config.toml
d_model = 128
n_kv_head = 4
activation = "geglu"
norm_eps = 1e-05
qk_norm = true
init = "normal"
init_std_o = 0.00724
optimizer = "soap_variant"
beta1 = 0.95
beta2 = 0.99
lr_head = 0.0138
warmup_steps = 46
schedule = "wsd"
decay_fraction = 0.766
Each number is 500 + 50 x the weight over its row's rms, rounded and kept within 0 to 999. Layers, rows and columns count from 0. Numbers have three digits each. The size before them is the row's rms in percent of the matrix's.

# layer 12 MLP down (transposed), 640x128, rms 0.18, rows 450-521, columns 64-127
100:429459520467502459511519504588577549465489498542498530511569420520474437514518408478601419504475459456461539422470516495509456398473450485532484510504562452419434470399522544497470488527502493
092:610465593538589555484553550531574514504520492556500504593585462584480567600485431546367512479575597475553539557416515463568579487470495539501543508526558514562542519474498541516542516470541471
099:509539496513525431449417511560517467544515562487486489510483472494395501534415537458425503660427547549520504508522464457436434502489445486605540519484544535533500565460407481544467495476403589
092:568551558579444549501597435471561593563638506503567491510528482475493485487489425522469408596467451515506502412393483584504537452543560490493522498459441553442494555401523531433475561451449528
099:549500535525624517435496525454479498488438524435407485480515546524453588504370489491586589472538476529554433540429490511441509469569562490514569507529412497490517459519469515462507496518496448
099:457529611533465602562453476521494555503532481512462462513501451501456497459557454499432470465505401459423562512478482523530422416547503504492409493492545448492541604497562521504461435513488496
099:545483447422500466571505521470460500504513478516502462510562453529427451505459389458509458325451527424462507569572543494558492471523440568527457551507535513444430461564526429454493501517520518
103:504485464370547520542507454508517480535549581530604433440474581479515444513421606519519606468534469397541531496534500417445593501506436441481556478466474467561502525472568395488464492489542455
084:476544476524521434516478595443530528564569500419478508587569495513469498451472513421534462576408479524518507526538383507444461449507438513542475478538540479442517534561541502492530619611505592
099:461554449503499493422513467494473560447367449510443448577558603570387483488510463509514497507475539451441474481507569520512487494482569479561580534538502466456531537458465441594458470447512478
102:455524483585507567499502430513562527530524504549499516595471505556536605456542425531569631551421493597470435445548452443503611526445515526538439522602520618480457398466491494542441480472481501
108:415568581496524514513407498472499537481488512584492542539483467561362521558450546464518509596477601528490478557414512453494526555518512437492517455543456506449512543482543525576522435460377502
098:491490542571454526506515458409460384488629542516556483521557535495516587553464462427482565620526544539582513548540563526514463507485577501413487442493422448536485545477375510510514476566583451
098:473595441449447483474448453473539469524525478525478545528518511580413461471455463465590472562481505453585467460534626468470479553431561506503610460490547538472464446468383517437422532494531512
107:462447517494497455606517458522482540582527477482508528539423457503479539434479516472505502428502454554544381488501476413576569388489555518530429422414475557557459568466451487503444620538421482
101:503503518507436568574481517576447504515497539578429497543458497503464439499463453535601467510485415548430436466573493461485585591499466459515599507613608489503525518592461534503471423488480538
102:435414460533493482478451441470549517458406507457474517561518483408480561462506593483439565412488506559537469545504534643517553450506533456466506493522494594536559520550402423557486484578509452
100:433416443475410512483481442507507529561526503523496605543428460534489476513492505524519510475435476505426522467511491580532425510478532520518436549548464407411536543415518425494502593549490517
093:638471471522436489470513512503500412438458423469473641462461512497484528497442554518414631587480589495379464587516554447527561437506512541493555456457496484555532519504422527538497486532474490
096:400456506458515506417605456608600573466500529458434478531527487565523504560407500432591460536438454544560561504438514498465449572506546557518499517529498469516461515467453486448503462612435486
098:539494511484390562462503495543564466499572405503650513548468546443446544401553475494501548419466500495573585543514462454548510545396495515440483587516564451531522537546445511516419530442429439
101:414486505475449417390429428445564525486480501499434561520476386486548476483514508429505447525665503476570428453416474524514428435453509519428468483519584499455474545552470482488402493525419560
108:566454480519428495440416508477490486438469466525507434502476602426580467480469416498465448440503467482428521427412499472589519487418406500464402482472482487506444477469541513542536494437555560
097:499409508551450557451505406473459452483459532473517551535507421502589471506505386555561498482474500517493431456444476560481481502506524437407513483490510414528482589455479525508519477575552530
101:482468498508462494508445573497409533495507400542471439512546514494507530420560531493434521476511544513388473412516450464443504542559528440503500534622481529405514486417509416475463430546496499
098:502495433459497478439506552465477465551472530476418495438507488482553534490464426454369534474541548541569578472552558441480452417515499525483446484512538526477551482539537532535419529558476512
100:445489482523428490439491452479464442558454581444551534455507551516483605471526488514465450476486499486489466465499593510519486518542528577484515611473571520481576434588542446573403465513479521
096:527535447457493456521381572466513578513476549527494542474492538576449530458491427424622451516498445543463453465448460430494529429599572537576508498519469504576552463450498437492531508515571588
095:564595389574559521483411370549472441481542514542501560496539539500466534563534495556565495455523414475453447506522493474439546486387489383477481448536488530498567526505500544521478549438569528
099:567491482519424425607449581507544459497493595488576528611523538488441519525512564464428501428610498463524455531503489468439522580475504481530539567442510469417480453515446475484482527454458555
104:488475495509583506510462456477480437512535594517512537500597324430430417509471452506506515536458487499525585403411501491543549484439598533580545509457480522422555491456560488501481561453512486
096:448470530519444580607486458464416549453501609518376548500483505515356494507457441520487568586499384596564404626497499502547438531448525496509508525509515470512568497494398502472468585483478557
095:482550451488470494503514523489511567452508482411455573455518480499517492403524573511410500527517464404424503473438496512569537477396423424560513478479459488392494580508514556603460485553518514
096:534518476530499558615554515491566538441503486465415531496520445543477488473524600476520550443393536513536448482400465497545622427477464432454360535471505470511490494452464554546560457475531471
098:556478427564569487484449562529530525530588513528560501513532504490471440534445550546540532525508417436496444461491547532547490485433538488568476519533561496464505375483578455439616494484474606
104:479451505482495487538395532523524439463555505486563390473512492441503554436468506457529511530527519472529513450560454562345466482504468498408608525538592401594553460551498541532512526537431435
105:529592571533390489506463615503469553518440445553495542456529576451458440577537419552510553476464457569479491483430524579435581407482627536488533569500551467478521416507512606541476529520467458
100:519499469436557580566555428583497461512497495462452537586454495503515463485575485534558429604427456535580565525650476510542420443423481557485565548529547536473564460468451493469447525545473522
101:550605453602543515496500463509569375430487484524478419444534488553520541506463446555589477503573476547490415530535497339526556497569454446527513563576545543514401458468490436425470566421512528
100:419412482547489523454543469474483463600567449568415441492511469494463506498464435517412508520456559567396512551521516542559499510446600382505479520461570493476424527464516525489567586475438437
100:452501485479483524469536538574523563567471438533533498579462494478504519542547506513510516591514382428562493523401545505548518493514556506407539529554528453518558423500616379581601526511534527
102:574420540570391449533421438542476580423515514440446367516465426437419564509476398377463532585520466586605509474491539505491464474483500551475498502481434483564430462536520579451542531505518579
110:482515471516522500561565530500488495538513507468534601478560558420522505516519506531591446514564461517569535444464540559472480431440600485488540502380462594452473430505557521490594486593447545
099:552496557504521504507583511470480451483507590525410443494524502434537484526476424519501395564458561511485465526476550530560513462506550594467558471507568538554490515394569557636497567402557483
100:565480517490477538615573589526574513596510448474492522501526471537552497508549481458538396569518599499487481529607453481573598576521449541458511542482560451504478401476517524517518449498547544
099:527538611414474463482463494520553466486442397340549536434490523486537498516443527508488520487453488499524499455449501555578583454477468522547538470476486498546509489514522444511514524492429498
100:580505453618543506455517484553520445523439496431537524537598520444465466498458486473463533507480480493495544542585578550505543537570507389349491585477499498584485450479465529476581516412437510
102:485453594527467473447451530528553453399522462406510486568548398411523550455526518481419572418512496524569466465651540562415455568450472453388491445501569535460450504519468533459394612533514503
098:563572515375454579476471418562469527464493541508466520498546617504512599417534487581499571484494507518471564506458563569499551522471461446556538491533508437503536537469470472614439488462521454
103:546541484521460446496473419467482541584473495547499434485629493524470503516571394660465514589533475568563565642596441447481518548460531482399450457481465495531460468459524533595425428510462407
097:523583523422592511438489595529486606481509486539471468478524545418481502402453441494468542619496566436605365550481430423487510473452552467572484545517531541512508531515486509472491433478493435
103:443459460500418472489477580487484493484538440504529455536551535492470502564416388499570548481555496502499471468515479530500471484534485509481429443493587501556524536535575428541462575523483388
110:475438513440531561519441504480511600409449476567480471462488557550565524500542534500495451482499502500487352488456443457488405570447508598510530564490529490517470567522480449586592411438497546
105:545462488470567427447481435451372524533502532412565437557494563532500398486527454529479568513496507565607423558463459462476497475478550424540529432481604488473437441558480427522504427487516465
105:456503491472478400507581566485445483453552551436538495504445554497557502527493517585505481498458527545545457521483631530532487529499481479584499576587460512524380461538455514425495439523487564
097:506530409547479558467536524558510519527494496514471523488525444569471518518532605522520559517575484518538463451482460432512618501507479487587563514559527561449523378432417464439440432549556485
098:461531416480414473500539424504504560512556513409456444599385520497501468500474416541531533444500434544492430486469393505469436545484474521472438554461509563536501550384466387502517460418508500
091:537503496469504399551372537540465559507556521560434494562462524444564419448464521609525500543435442426489527476482522456599373572537426535464437541559435509442528538529463497490477563507532470
093:526461553471361546514537515441467445536410469509517554505550486554523480400506529439514546564425480508478502401438622452506491517451542528571467547434469477481477520527473592517473469440454561
093:506580564546491499541606505525552566464515447518488466507567505481505509503491573624461479483474469484435552423588551461497559532499483525488491506550592507524584524486556454544538480504543417
096:540516516492452511540394477553554503533588481504415451551509470465478486469476456523428538472447547499434491446480495500458432526478493590483536596516417648525528536475521495449492458480484479
096:588614486442430525475385527486462416501465497576505458428508504427465521447522474483485526521544567496491488561427600458468519498472508486470465568492515495531518586449528520511515408502519415
103:529472429541576461424442480503496484494555445574503458471568557391498518499513552448515494520407496524578533498517537585402476511509483519492540515491452520502500580421571465500519541516548560
103:545511565438515437534510557506521577401524510538376476508570490519542475497544542559400522474499508450472527493487575487538430453474449460474445510547434559472464510429536535508515486546578520
102:428421475486588482436433471535437544558481583479485534631437582519456479545511457481562486511508535503541562508472451508489494526498534464487506429515539525472558493540540421467553478447634510
086:531444559441469563562519499506507467466453413521482461600545574516435566555422532386478500483502483439449526510495464471527504554424542600524546503437497590490552522362476481517481510452555600
100:506475404369628460501464471469509450514517525530530535513508491473584413549425415476497572551473535516505371546496532499435523460453441404546570541504464452471472457600498403513452457496536401
117:590474559437443489440554508479532437571513454515476472507550599491567615578475558480520454520520528550482489543402430500564521488469462518546557605432409480439583506516428477555511547467568473
100:512521542449628423514483501552522497554455543491569550525500541527468444515429477533537523487626403477566479500518583511516508512466562491508454477543558536527489461546325478576517499431538616
092:445447514495521538557510553476517451439467554427506535501542549603420544567485569496485477512467534485457466466422528437520484481528548514564504480538505597484501423523596523488537498507454534
102:533591461501455482490514496482574514578468430498505446503526536547543495542457546523534487446532572388469498530542442551539447504409553527425544501598426475518439396471567501565511554507518479
110:503582572472510484500459534510570456499500505514525520555519499473469492384450505550534497489504577513559390600479518429549539524374423433566439552520555438454542466529492513419565528515534482
# layer 12 MLP gate, 640x128, rms 0.218, rows 451-521, columns 64-127
106:565421538479514508453545497473465523432495506589514473516479593536529455550441552472471457464520495442491451569495556507568432474547515470557547561515518466384514485601460457482559544537506673
101:466386504499509505503493512543471528385481466476426514603477481555426544469508578509556510594507429417451506421508508391492434502457582578472536441480536464486460500440512454459483518549491539
095:488580461490476577561571502413561462590571500561563417455563441484504533485549421520544523473609431503482552473446524490417528564432472505452478403451394531505541505478467510458495465459589477
099:453525470493529492409484567509475534570589631459441472524482523449526523576481417525456472461524390485441477457453501491495595528494703484522418450515557482587498454480500536565546464449448527
099:508469574557606564396490465525412502546468473479468477506524610435429520503511479529528477484585572469523473412500492433555446506563584431548499483532456443532451465519518572528562544502537511
103:584526546505517433479375464496435481492524433535398490443496462439513517444395483584476445460549533492450512538457442494484534555441487500500490431445451451471485544374458538519479466443480566
100:525469582530498508415401460507508538471538518453448498515501483613498498530533613563474459580577505444500529471569489551521514487520495592446425439524551511491440476538392456538471492528421571
094:530530583527492432485440543452506538451429463490605460471528565435489578553503476585473586548555541440482561513500483603449460487515418414535519506532456492457465528472663515536489495496393501
100:562584587594468492470462534557555452534401415509546480448565459420492416618526548517491529412593467457496482479608454526502515500490514408459467491387532480465518515523544517531529533533532514
099:441563590469490551428580468414508522528492463547524501472462361512425533433598410493523510480546478524447485500480446533453465505515547443472488488535501505430460513388582442443456416488429447
101:607488602489518551549484523386498488518424438452470519436452512559523503456446458520570535508519517467490480472562594451467426432398503517594527521537569535490500466523513435442501412552501559
096:503512442448473510532540571455503488519634441414488429496493508574553503515455481389447473550408441473498597494501472482540413507540508400433530460478674491568440555513495488477578502523446490
098:466490453518504447557538502380586457465511462541483442481574579530477545366537427542603560516479471474475433394481519416525475544558592471550521453443616536499526595574593501478578453534458489
095:516499497544491518499451383526399474519520500578555522553507536478556515534469559409518527526588528432469464515483476434549487429526486541492468499494490642587429464470533513505444545533471526
101:456440576498531517505519455556580458493470595507515430506444456402474566460536532487501505481517490519601519519514516511488411486468519530591464513499468472567439459503537482423431527578495459
103:465531538547437554485496561449541515515519476480541482587608550550483546502497411482443548428543543425499449503441514433461559473410552509514523563456541477541609474503537531582608621484478489
094:594524519530553454510494419400429529404506488501448538527528569472495498524530471517548472485542515522505566403491493470583519500454481567454564542519611484508551602518446542509368498521514534
101:465463498491557516513494442501427565482574536526464485527402363401518473508446517515518501496425486620474529524463465505505562459412539471498437453493510525527500449443474525503508432492404589
104:548483619546546556453492519468489547547496494473528468467524490475521538519570498516538502501482435432534410578428550470483565519480583446504491517412556491527404446467490484499525492525534473
096:574498493517455468510556416510524527512306487481442505422554501418465538499569459485440441382518536436494529546470468416474603477460455436485536498517505549460485489550456487451468478454488564
106:495605485565569580544437564500505548528512544518519513456518407567474438485516478453408565505465558448454538546577591555492506541548520481443467474402528438459507549387442482535463486502611578
098:417590479470414457575521448454394475455573461549521491572592508561465420449506532539429479453584578487506428555461499491566565570523489503447601513553483571431413546545507469495501501491503483
100:541418421480490542468513492443546486527543495535538425489537610514520456540399509424504497530499496499507535481527449504528497449564385461424566540458520469491492513412509458411517570466493402
102:456483466440533516493568582424450452549514551501511576609456420576523511526504401550486501540561480519482510398495494540445448491508494528476471504498554563515523454564404572539531491454436461
103:457498472473580472536522483520401449505526522469638489496510465461591474538571512453422496510538511478496519436546531447428542491498536444598470375431499484466554500516556495542407565497473465
103:550462485517460532437550524450521540531537614460463510550554544573363527414520499519398483494521411535436532476383473438482539589588544442564566449535511470506421485516558517540540451528511507
102:545465517543439504482534518517389488427536480518494564497585573575597478547487550503548480436573481475497467445527494532462432449499472472496416450382501536450471424399519427505351543577452533
095:476399473533468472487505498436455521489602398500463468545477487420627518406507547468476449507594540453451548523496568499510496478464503480520514538457525481559515434475573495492510445415550509
095:515433447500539526446536389415442508482484481457441481549480504471509536463518547453550530474438485641477473545528574471444576427589476478455427483432440441477531451492500516432470472487474564
107:620421528526594508499532558488520564501579539473512507558554471497503543413468441415570475504441400492492600499409533508460448455471504437476545561426431530513447455470490551446484493452536484
100:432564485564490572509500502523500514454469547486522533484447560484568481513522543470452488447548506452522537493505482575572434464390482578473500413552493538543520455428574574472475583458420540
098:469548553553501483524460522444572544520459503566494487546564521484478489457578455463482543501479387487485440475491457509509473438399493555502463514555459573462515570569433523571393502619484478
096:571346518589420562373484538539495463516418457464464545557560562518544503510433579476482570465494540559449419497561512561509540424473494433423531463420462518486521616427516478460444499418457520
094:467543544429582585498521374556428453564547452488487503528518448543491533438540476488530463464584446403510427522460491548470499444502559493560526445498493500441401569517559514528420431457458485
099:440555534557525558524572460463485441543515443486520600496425501568494440486476424382499453440496455520515361574503532412467501579467541484582425478529473468520586581556558606434502437499511628
100:508482554529441476515469490451451416537502545431554511565559549485467540417520465537561560484545497500491561575480534519504462486506489513549491401619570472470560534410476533492355532520421460
100:498412478526430480488496511488526452404516519543552510487546517526446407520609422474437464446400522493546544514499569528447540530533577529544498426462601503434430474472487574513533540516487463
102:490500451463538527486487560438507529462488479593604531465466428564475430537571515477491535431617581522555427523525484494497554487497645515532625519558454468439456557538525565523465534599473518
094:551483469613544548433542519459486444568510474599511540487518588520494558411488480468491426375502556492537527497525521505507520433468439488399505569411570463510487515497504442523518524396542541
092:515558533476504499459507511491522503563459437591515438467497480342552514593498494556463552481428399543591558513447497431582508506433480509488586606502493487551494546546537413473484466499506484
105:504450441463478595504500488419371561464534534523616468519537629523516486457456528490458543592499449498570479502515498512538560445513458497478395473482484426519579454521537412498513464510488466
100:511545542539558433569527484481480498453423532523441421484480454617560506485466506482566434501449522501504534489448521615508535483459486458520449529483562540654508517521614551622525489640500510
093:445559495500512481487516566500429575396532521536432448545491491480616524464578504515525437550511584507458524584548508515544535520454553565479598515436643515570489529541621586475450478574591440
102:410501489494609451463540439489451433547527443551515459475605479501517558494487573462501490518425510555414537424561562393532584494600416536548568487469526583536570422481453520492500484520533522
104:500501545497468524534458510341495480552452556395464541648460512474541455489477514445501522489466549590543560515540560480514452481528495461501536477469519517491480554407444465475437583484492497
096:450555529425564514521510483393498422459470437422470505421506576406434467428475505516445517519510478512506520421452558490495539452499506493453608468530500497431540510454512469482557440556518456
102:569516542494534507448489450527482477445545406513516499497466543523469536488375474525460483548481543524520498449422490527527523388542537508534579525445568418581551614478592575585466475460520503
104:574410548550569546437486550594640441506558530492513487482492463589528503600526516548504491538483534516568415447605453463444495465464570505559488483445579479505481512512473564566491512492444518
095:598479411559413367537579527408532481525553490476432455428502483448575557467445524371478514399552424499485532567448583487397463486509544469530470565531490549544555515472555495503548439503494509
098:483491474491446545513487477424497539478478446426560491494541432560532553444540548427552548514506526375537422491517464422581458539477557574539610453429517553414486549529507557533550465519500497
094:493502548587566448499452521520442391521472532424529509470569395556446526597544504493553528481509561490456564550559523515524475491451540526428471450475485502442569391486518414498566502539520472
109:654487500479491515555435541515517472493457470503590547576461525476546524522497569427571453472489516479511489497467492499573385579468520471485556404479521497486528426481451626449558437484543460
101:518550536450538488440500523443484470571501498573518529517541510472459497496528481614473506410520548443635512518343486476502442482522539466429506597461432474529551469579431506568503444428518403
094:535536559543454482500499555390488498502495471469525524531548440447498545629468574510569496431583432511465497486484552475482422506511505506583558535414536456385597464483486499445533512597525465
100:571545474516530439467433527572492410507396497494486456458534433599475596512542480500486517454521457490447473479503486514433595453510465453626546410502474504444541557469454454446529443569528465
096:446513558544487556549500506498455479503525467522429570494440431506533502450509517468467433499453402498490527417546507462466558447483434496480449485575519552539489467471429562546420501478496531
099:463484566502537539593444497518429448432475568570456504501493529549523389610484522545453602418493494392524580530487617451592479468532516534504420504515487489578517411477482473459551524534522493
102:567506505473525513510483472551404495509577501515585368521504429547495601469519518481554564523508539479415600442457478462583468429563476581509485515443480462501442496560376505432422496499514465
099:524496479528424441603536534525518454420425493477526440462491564517520600473569436541507464409524461501495468465482498599536548508522537491545443501387515588511465527525481485450412472439575489
097:429573536473538491513453504469531453479525523568556554550518453493457521603440438538541548477547471472579539443447564502485519518533488605472402446494550611469546497527534636510519474578456521
095:401480476629455465463554447434533446536483477462408465533545477459487520480493480510460405460455547476482462485449482518517525491572616503539460437499508477448461506599442486370502547504470472
105:576436462551506522484481524435497596520464474445539480579506499532423482543450458488408500497481484473402602494530493389516569477561433586615533465393588475526435552505476520455506519462527577
098:491560481575546564528522525460461460470538555503523446539530506545580521477494526489557532527519380463570482513481462582458641437426409597376407503435470530554462466462573486555512464470489465
107:562491546521426537503427472509458471508482503544459551454513593507507623520477437515508527409627435582447508452537469484496484548540482452525521455498507459475476589517458508498479477491519406
094:528584576480481574445548483456455429507386534520547485514419521584507519566443507481525552403554427466490434474429555533537484566493418495533510526500610467484446555522479480524581539566522498
092:615485477484499520508490468533416453559576435484599493474524442584563526500462485447560472484482587470457557440455470570431514527511584526509489507562344503526512515464448511480491469497618525
100:425515569430471420541497590417463435477486515461495427498483530466564564465512499488640486517577373488439489586505450597473539542576516468557494533497590503581479564499425484479578431462528454
097:503426427477485457551526503491529489467495498529505482561478494487464512537584481366550503502514545494538390543442485513552520446435558496485468499451575492515590494453565509476509505515542505
096:507551618409533480532400476528504458525544547459476490529469436584503540547464497525384623553518530496550501458468483504479520491540488457520495485602508488492489491541544526552471539491486558
091:544570543497488512520539481471499425543439467553488573512472528577524422460384538504527487483545516542500417512582448508576517528501538488506486528495491573569452544445444519487537405461473586
121:562451547415522546478556481573481456530507490459518497502457568587472415503504444522554483493492492484571473499565546587530492492554600565544481463454600574580486427555408553480614445465560520
# layer 12 MLP up, 640x128, rms 0.222, rows 451-521, columns 64-127
103:430513471416473509622520518554519494550565531553482512421492536499541541473426498512481464490495468546501596516525509483485518487474525490524478558391508485468493454494536423513535505532547469
098:534473499421508618561473448452484531460518488514485427441550517500557521432493430555533497383469551527461558457535514527561551484505491496510429466504555503470513439495523429552482526453533550
094:530507575474613553502452583501563488545488466457543527583432506434567549542502489516507500532541504534470479505508511467411365592444524504492499578557493491465483436525557494549492483540599603
103:541492550416392513508467495492444509541539459522528522546502544472373456540566491588480553526515544514444575449521638475581526539499452515545506543460520462453556603455448513445513483528584576
101:489469519527429412650490441525546532469513457519540501525404468470514540454493546489426570531467531505566547528502469517553543550438564524558470505502444532446507464516497537526567486503476382
113:569531621526482438459570578526477445557493477466502561522478507507555505483488439627471519471538435548470488481436440470468525490522436567448455502437580483420496511403424516565479394502454444
098:434579540549545495441518517485487415457478491515470537603411476494468516507618429523491563505511483546578558447590582552483498412492567557508512514494520493485558447572489530437424499565426521
096:560475519468461442554537500526462446508517441520451587355527486571521536548477515441490491543518459427418489507472496471546543392483487475442544580461439473474498483476437534550400360447467504
095:493525523476551583558550436475477449491579488518446448442477488414485484431534553507509482420520576454563520512506518447491504489524460539529586526468451506475543437554616593453522520476523515
097:456498497411499520555510466496537551603511569459547416468525485480487494545479441485524451578568491536489481533465522473529436577585553514396483518495570486473524548470403565407533525534520498
104:517483478557427559498522509572409555537521471495476481510511533431566451456575537505573484448480422446490514348572531499460544432452551525520503524493549579523479503547536509417444530483627529
099:543463410390449535517525526466483518465438480608443395493534477506486411535551633422529389440491546487448401443473546492428597552530449542556505505491564509457440509467590457494584501468431591
099:499451425419496497530541516500563423398499525489511468512553505470528489543478485494485412444539503463404446476476439455541528521565557454443515481496561557373419541494532476543494455643467511
102:483590481491490545467462501397544489554490559463506519538488447434532430530475565536548540437557472538496540495590485537541472497535588502506453557535511549461503531465483558488586543512523502
108:545463598512498427513544536461530556529530511408505524513473512493476518583449483495485515548596497571481499540438476493395499603538533484487531538519456511561379569479466459503485570446567447
104:446486588507482544509503492479499566444477551425568491555535465430533437487469468549532511542465447410530479569483548480372566456469507519456539526487438520473523442482509513479492585400520447
107:514458439464441506507525540429487516550510496520541535539500573448424477602455519503514511556453583505483473498542507508520522448484540422458487597508490521490455529536512443574578472505545454
088:455501481550506441517489426514558467520469589547478518552539478559538534463594533499475575463428530459543466449546489595537511527482608485506533503519558478501531433577546428455518482500593532
101:494423488414493477454560441438501471556480502500430556443417435356542583474505496599502540409521504439470536519549469548473521492571419513530543521571521499459411445543525582473565456483444516
092:465500450490543518513435500510483557484400629431462537488583438469529516541493397613387492564467464482447524417515498465398473520551507472564528373498493544534405514531591491452503512477531470
099:591487504468551583497532525465438528451477469534573547526535455446432516529539530543509441528399415590523458583440476472493509525563499616492480495483424509391444519521552529449502558472561548
111:524538502430516501592511517541563505538449509520474510394527538543468472517493500558500567436468446572450360473460497527439498427512438464462509463534490470472583418490590551456583559456516508
100:483566477474528450514550508489500574452528461442443483546508455537475470461511576501564470651530475525588512564523370524554456591475509491412541519550424602494452521477569417528534511461472564
098:487475505487427568477517423444585496491476506504504411546429567582512481523459514626518464546524447438520494463525562487443516501510530578343408524453490534514458443597435482476526501467476415
102:531473543479430559460466529492469529485492529473531505473468541520472502522527611539546507514503416500461548575577435577432516560509517453485500567580485509499526526447372555429613415518545542
097:446515480496505518467550650475500460524533520573471416479476538479441529613492512497505480548521509592444488543489450516467528448488453437597398456607527443527474530483556541456514492475426406
098:493489485564489566645540423501520491467631441488525502422532515460454457404521553532549501453516598627549428476519516593519502483525524492522515506486498508550511545544575469473401501548474467
096:434471447459409462475546446481497509523574462514506523539463468375534439514459486468494421503518443539491497498516550427485505623514507477486498463431543422476522471478539599534479525474444467
099:525479485496574510404478469481517454540456489486510497356427512487584561602534505498555449467442471428511401471559490523496439479544530516473513441631464539516495526513554522503468487495501487
105:461555519478544508463497553534496467437514464458488469503427620663555433528456467444538497443486537528506487452523437504505545474514509505528452455564562498532481588608402455494512439548496558
094:525496520445490513484512586501511516496490373430456517516481500528510502504508512531525519416592486665504401407514452483429487493445492530532447504577527511428394506569448485491554422498412465
098:589505428501473542583412469519507619471513495539487544363505481567487436560474540509444478487532494578514438464574525527517561453520491475491505497525513532492483481409554500472610406504593522
094:501512508467478497480530500484481558558529515485487523412548436443449479547577507560501482474557496526470446481540542509451515516553497519487439564515473619520443556362534490547413533502610396
099:493405562498582427535571490573486440497500463554547463500547532489487551475478484463571423567467554552486497563468489422523449500610515508496391539415472470530451465464486526480451361440543576
099:516455539534536505522575510514479525463574505496487511440385482598463423504526444418560427525480472428483512483547470477565534517577476457557480462432451498503425516435496505481446503492555605
101:564507390474591523511479552429493543526491567484471389537490504465535408479477600483542540501494461495389458504550492500602471584516554522470568472512482569596440480436504516495415424468473529
097:504504511445444525491470416432536426572465416532574446485563483465570543492432489473462474401570432440579485576467392461525507603463450467489447527399536499446487525497499485449480442354446512
102:558397509426497516444439469505489484528536522542563450543443429528604471503517509513557503442469537513551518449501546557471467410536565535540558540520410493390531608591511556477524562520497511
102:567448535385478484607413460547478488568560526534503506450549455494547463553606452484583531567524486503514457519517494511459490580436493485519444491463581443535505544640495514568462483467430487
097:541496467488444498532491459454498486474566571535503501556501530518422480546576459556494482604417509357465521453423536505489538505443520507517495490499545537425518403371484527444408480442486431
102:549554513465465560495518510485555530418541496485505501543544560495675449445483607498489522480505530611443535458422504563585500420547441443422476446482499488374580482501540472474511550480448432
101:476506514494450494519552421520578525544464506515469377443455532465522424560489405467429448525465576502464428482517520475454480533465470470496633474439523548461459599496475492498508505477556497
094:521583536504454464426332521437477532473462583495508566418416584525508564449490520431460529481417448531505502441472490467502493501558461526443486581527524492442418443548479456429486538545518409
104:513522534580510641555489454478485504532489572554454498556565485536588476565532539436497481528387501549428563530550563516569513418477483588546498494540579538455520465459512466534502545537482488
097:456473564559423541420465466412458496447497514469397531531535537543490573569413454406540570544533481491520515586572516494531464471511523490514571506556411499569454535446535512481468513515551490
099:640485640486562478541591578477443527565558511448491565440472549488453484460426553485496521441505525538484462531446436468441558648497487500578525436496508467602470564519491461500515463499526434
096:516487630534518503523511518381487430431471498433480399463461485414432519510505436518519422444486471528565531501497488523495513471475446553363545481452509455541520522530453528432556552534527541
102:495439468430543448543459485564569517468522536468504487531424469458467519477531476463483485499452515480552491480496429369459429495347481589486432439547529419486528518517494486540445519585528452
102:616514513511492475529529555508545365488513492441437525518482510484564586496581528459498458393507453539537371571484462493527563520649498459603504476472567453439517594537541532505482486483453621
093:505555509534489456440549498415454481543483492474442552558503556463488524475513522491545474422536546500374522472467494579559555513580438529514576394540478493516427593538481465397459468496532501
095:516455547489475591489551465422554530559525488500511430549472522437506470426591503446478440431450492565513571497537544570502507440425473540488592547489524450464511590431556487433414462622486541
104:485470608494531458458404603518526477518486437509520432476479444529458498559528444418535487422490420513507545532424501545543447467407522542488547430533471524569524510447488585512466393552517511
104:479570425455515421529542552589469449561520460571522500476548511540457503492450510607461489473521552493507498504506426462439524532478496509517368499505424481510518479460525502476465498475610578
103:563561497527586495563518561461549493392519447535445554519466485545483488542464506483438534525514530565517568474476540495562491525440458495431471477360483481530569477548551637544580561489462509
097:456437567442461534546499454448503528463467560525504473501513591461503499538464448494504525548437634571543435519519449520531497544450497536422451432541437471472416524533573532514505459442510500
102:442535537538502533461600437420520403530429561615480493472456449510447448438554417529513512505544514479523554496498521506455393583548468400479571527472468476563463569522515479492434615504472509
091:458537493533562553444504472553555480623493455497597462482497458568432526488515460448489441449494506626510486520470481496432562542416532454490533509506630531521522484489577535486499470451445557
098:563499512493515418540469374560542450459505491524542436453509567527547485482528473509439436528472547425552452543526443547480483551573495456463476506547509568453464526470504419418505465485529457
092:551474552469625477496388547467374530528471498506499564566471557506439433491499420460487552537476480452555501570519478484479398554493527554476472497515441481480476475401416554497430550402429566
095:521534511521524456470536489494477554527517468516530505487499489524480516496614603568591423528499476516537419520569401453496567489524478432478446431566509528553433482504366431582447473498540532
093:512453436571485535511538354535501514548499517514611501486555609546539521603448644516530498510572426467543512452519567443511473586420595518533417525459558516439555419501501522429513500552603552
100:393446480444488511517547527544550485526513503518514406518458484592469524494386556478479497516506448502523533393591597460614539528551577525489525479481463479509543554602431443560552476487422376
099:381520465408534518616509616523585478496474550388525447474513534450530466510492516472510440576579434494519537603481517448412577580574465490481481410459488456459375465540556496481501476422514519
105:509513534425442522436462452547516458578392435590497459516525436590530561465449471433545464579514483495484532545541597529492571565574490558530530459514454536496494417492526542524497496483563523
099:480522516506648342486511584483574562544572614546426512458468445497520488442533558525523494594580418502522531389481566469426491612420528440488403482503543536485452428550466556416515561523547537
099:466500461429548405484551568509541584513496518414512555361431533498461437478525463491600427411572549517543542533459468484501474517469587467446553506510558473459557548496473486453490441444539475
105:496519493500399424526596484470447510570500454429458541424550522416451547537517535514544487424598484520436538396481546536572485534540456508492462580454493434522555486474478520539624555544604488
101:423486522502494578484576565472534418502575494512429381495508548539467491559508470476480511605473585506499500467498491519563537477440492528506471520470509499435523524478591591418530570510427495
095:524448508452497605475391441469446437454545490448502585429537486478549463559429533462544485535561525460579455548533412470519559481520525512559448527499512467556452513435602630456509456491456486
101:519589489524480438545500582510488408504504539534500555557462566435489550538519551475548475379507549541564505549437526573549596467620561434400385578512567528427522472522526530536648492431521495
110:493509471479525442470512463482537476546426477514445452558437496497478524523421558510493539517537467497387468454499455571467590434525438438448505609561485379375444581456568533469444506515472476